python train.py --rope_fraction=0.25 --decay_shape="square" --doc_mask=false
Each number is 500 + 40 x the weight over its row's rms, rounded and kept within 0 to 999. Layers, rows and columns count from 0. Numbers have three digits each. The size before them is the row's rms in percent of the matrix's.

# layer 4 MLP up, 1024x256, rms 0.101, rows 1009-1023, columns 0-31
086:514520515517470505474501557458507584532515509497491550544508542467518593495568578494476438507534
098:488531489579493538490473495433615532481450443542486522556462464501488505501463496524471493508503
101:446524514498496494535494528446494534535548525479456480502488514504439510523491504518628461511475
102:527564517453464352506514489471464461571499539492509517482518470617567505517470489428486501521487
102:479512561477530471551454480474518509445474561508492419517474473480556490479546427459469455560484
107:518560447527531504447441494497473538521434473491460536506481437536567515469568510496498506486573
100:557470506526446486561475580499495479529515503470520523559487398587471450444514561522488517510528
094:520470508530476499532442546504497492543495484412458517503508503594553494477532567518518494490509
106:502528447563447416532429511474551502459486533467452577404519548508465554456449504529479504505500
105:469485504489494491499480509445588579512438450463494503525514535444534520506442502524460494505499
117:480499520473491543559476448511465487481552493398490515551471516494473487490491492532525508432559
100:467539545480494535480446494485558535550515517437495589467459473497538425468486482537462475531530
097:480533549467472516512451503534474470520442448552436459539529484471514481523522461588503531463518
098:505544541446436445456537431472468524518486504506527487516422471527638416502486495503445451530520
106:459466572546524515501501528470544535529543559518515428473490516539570496460540480466486514570544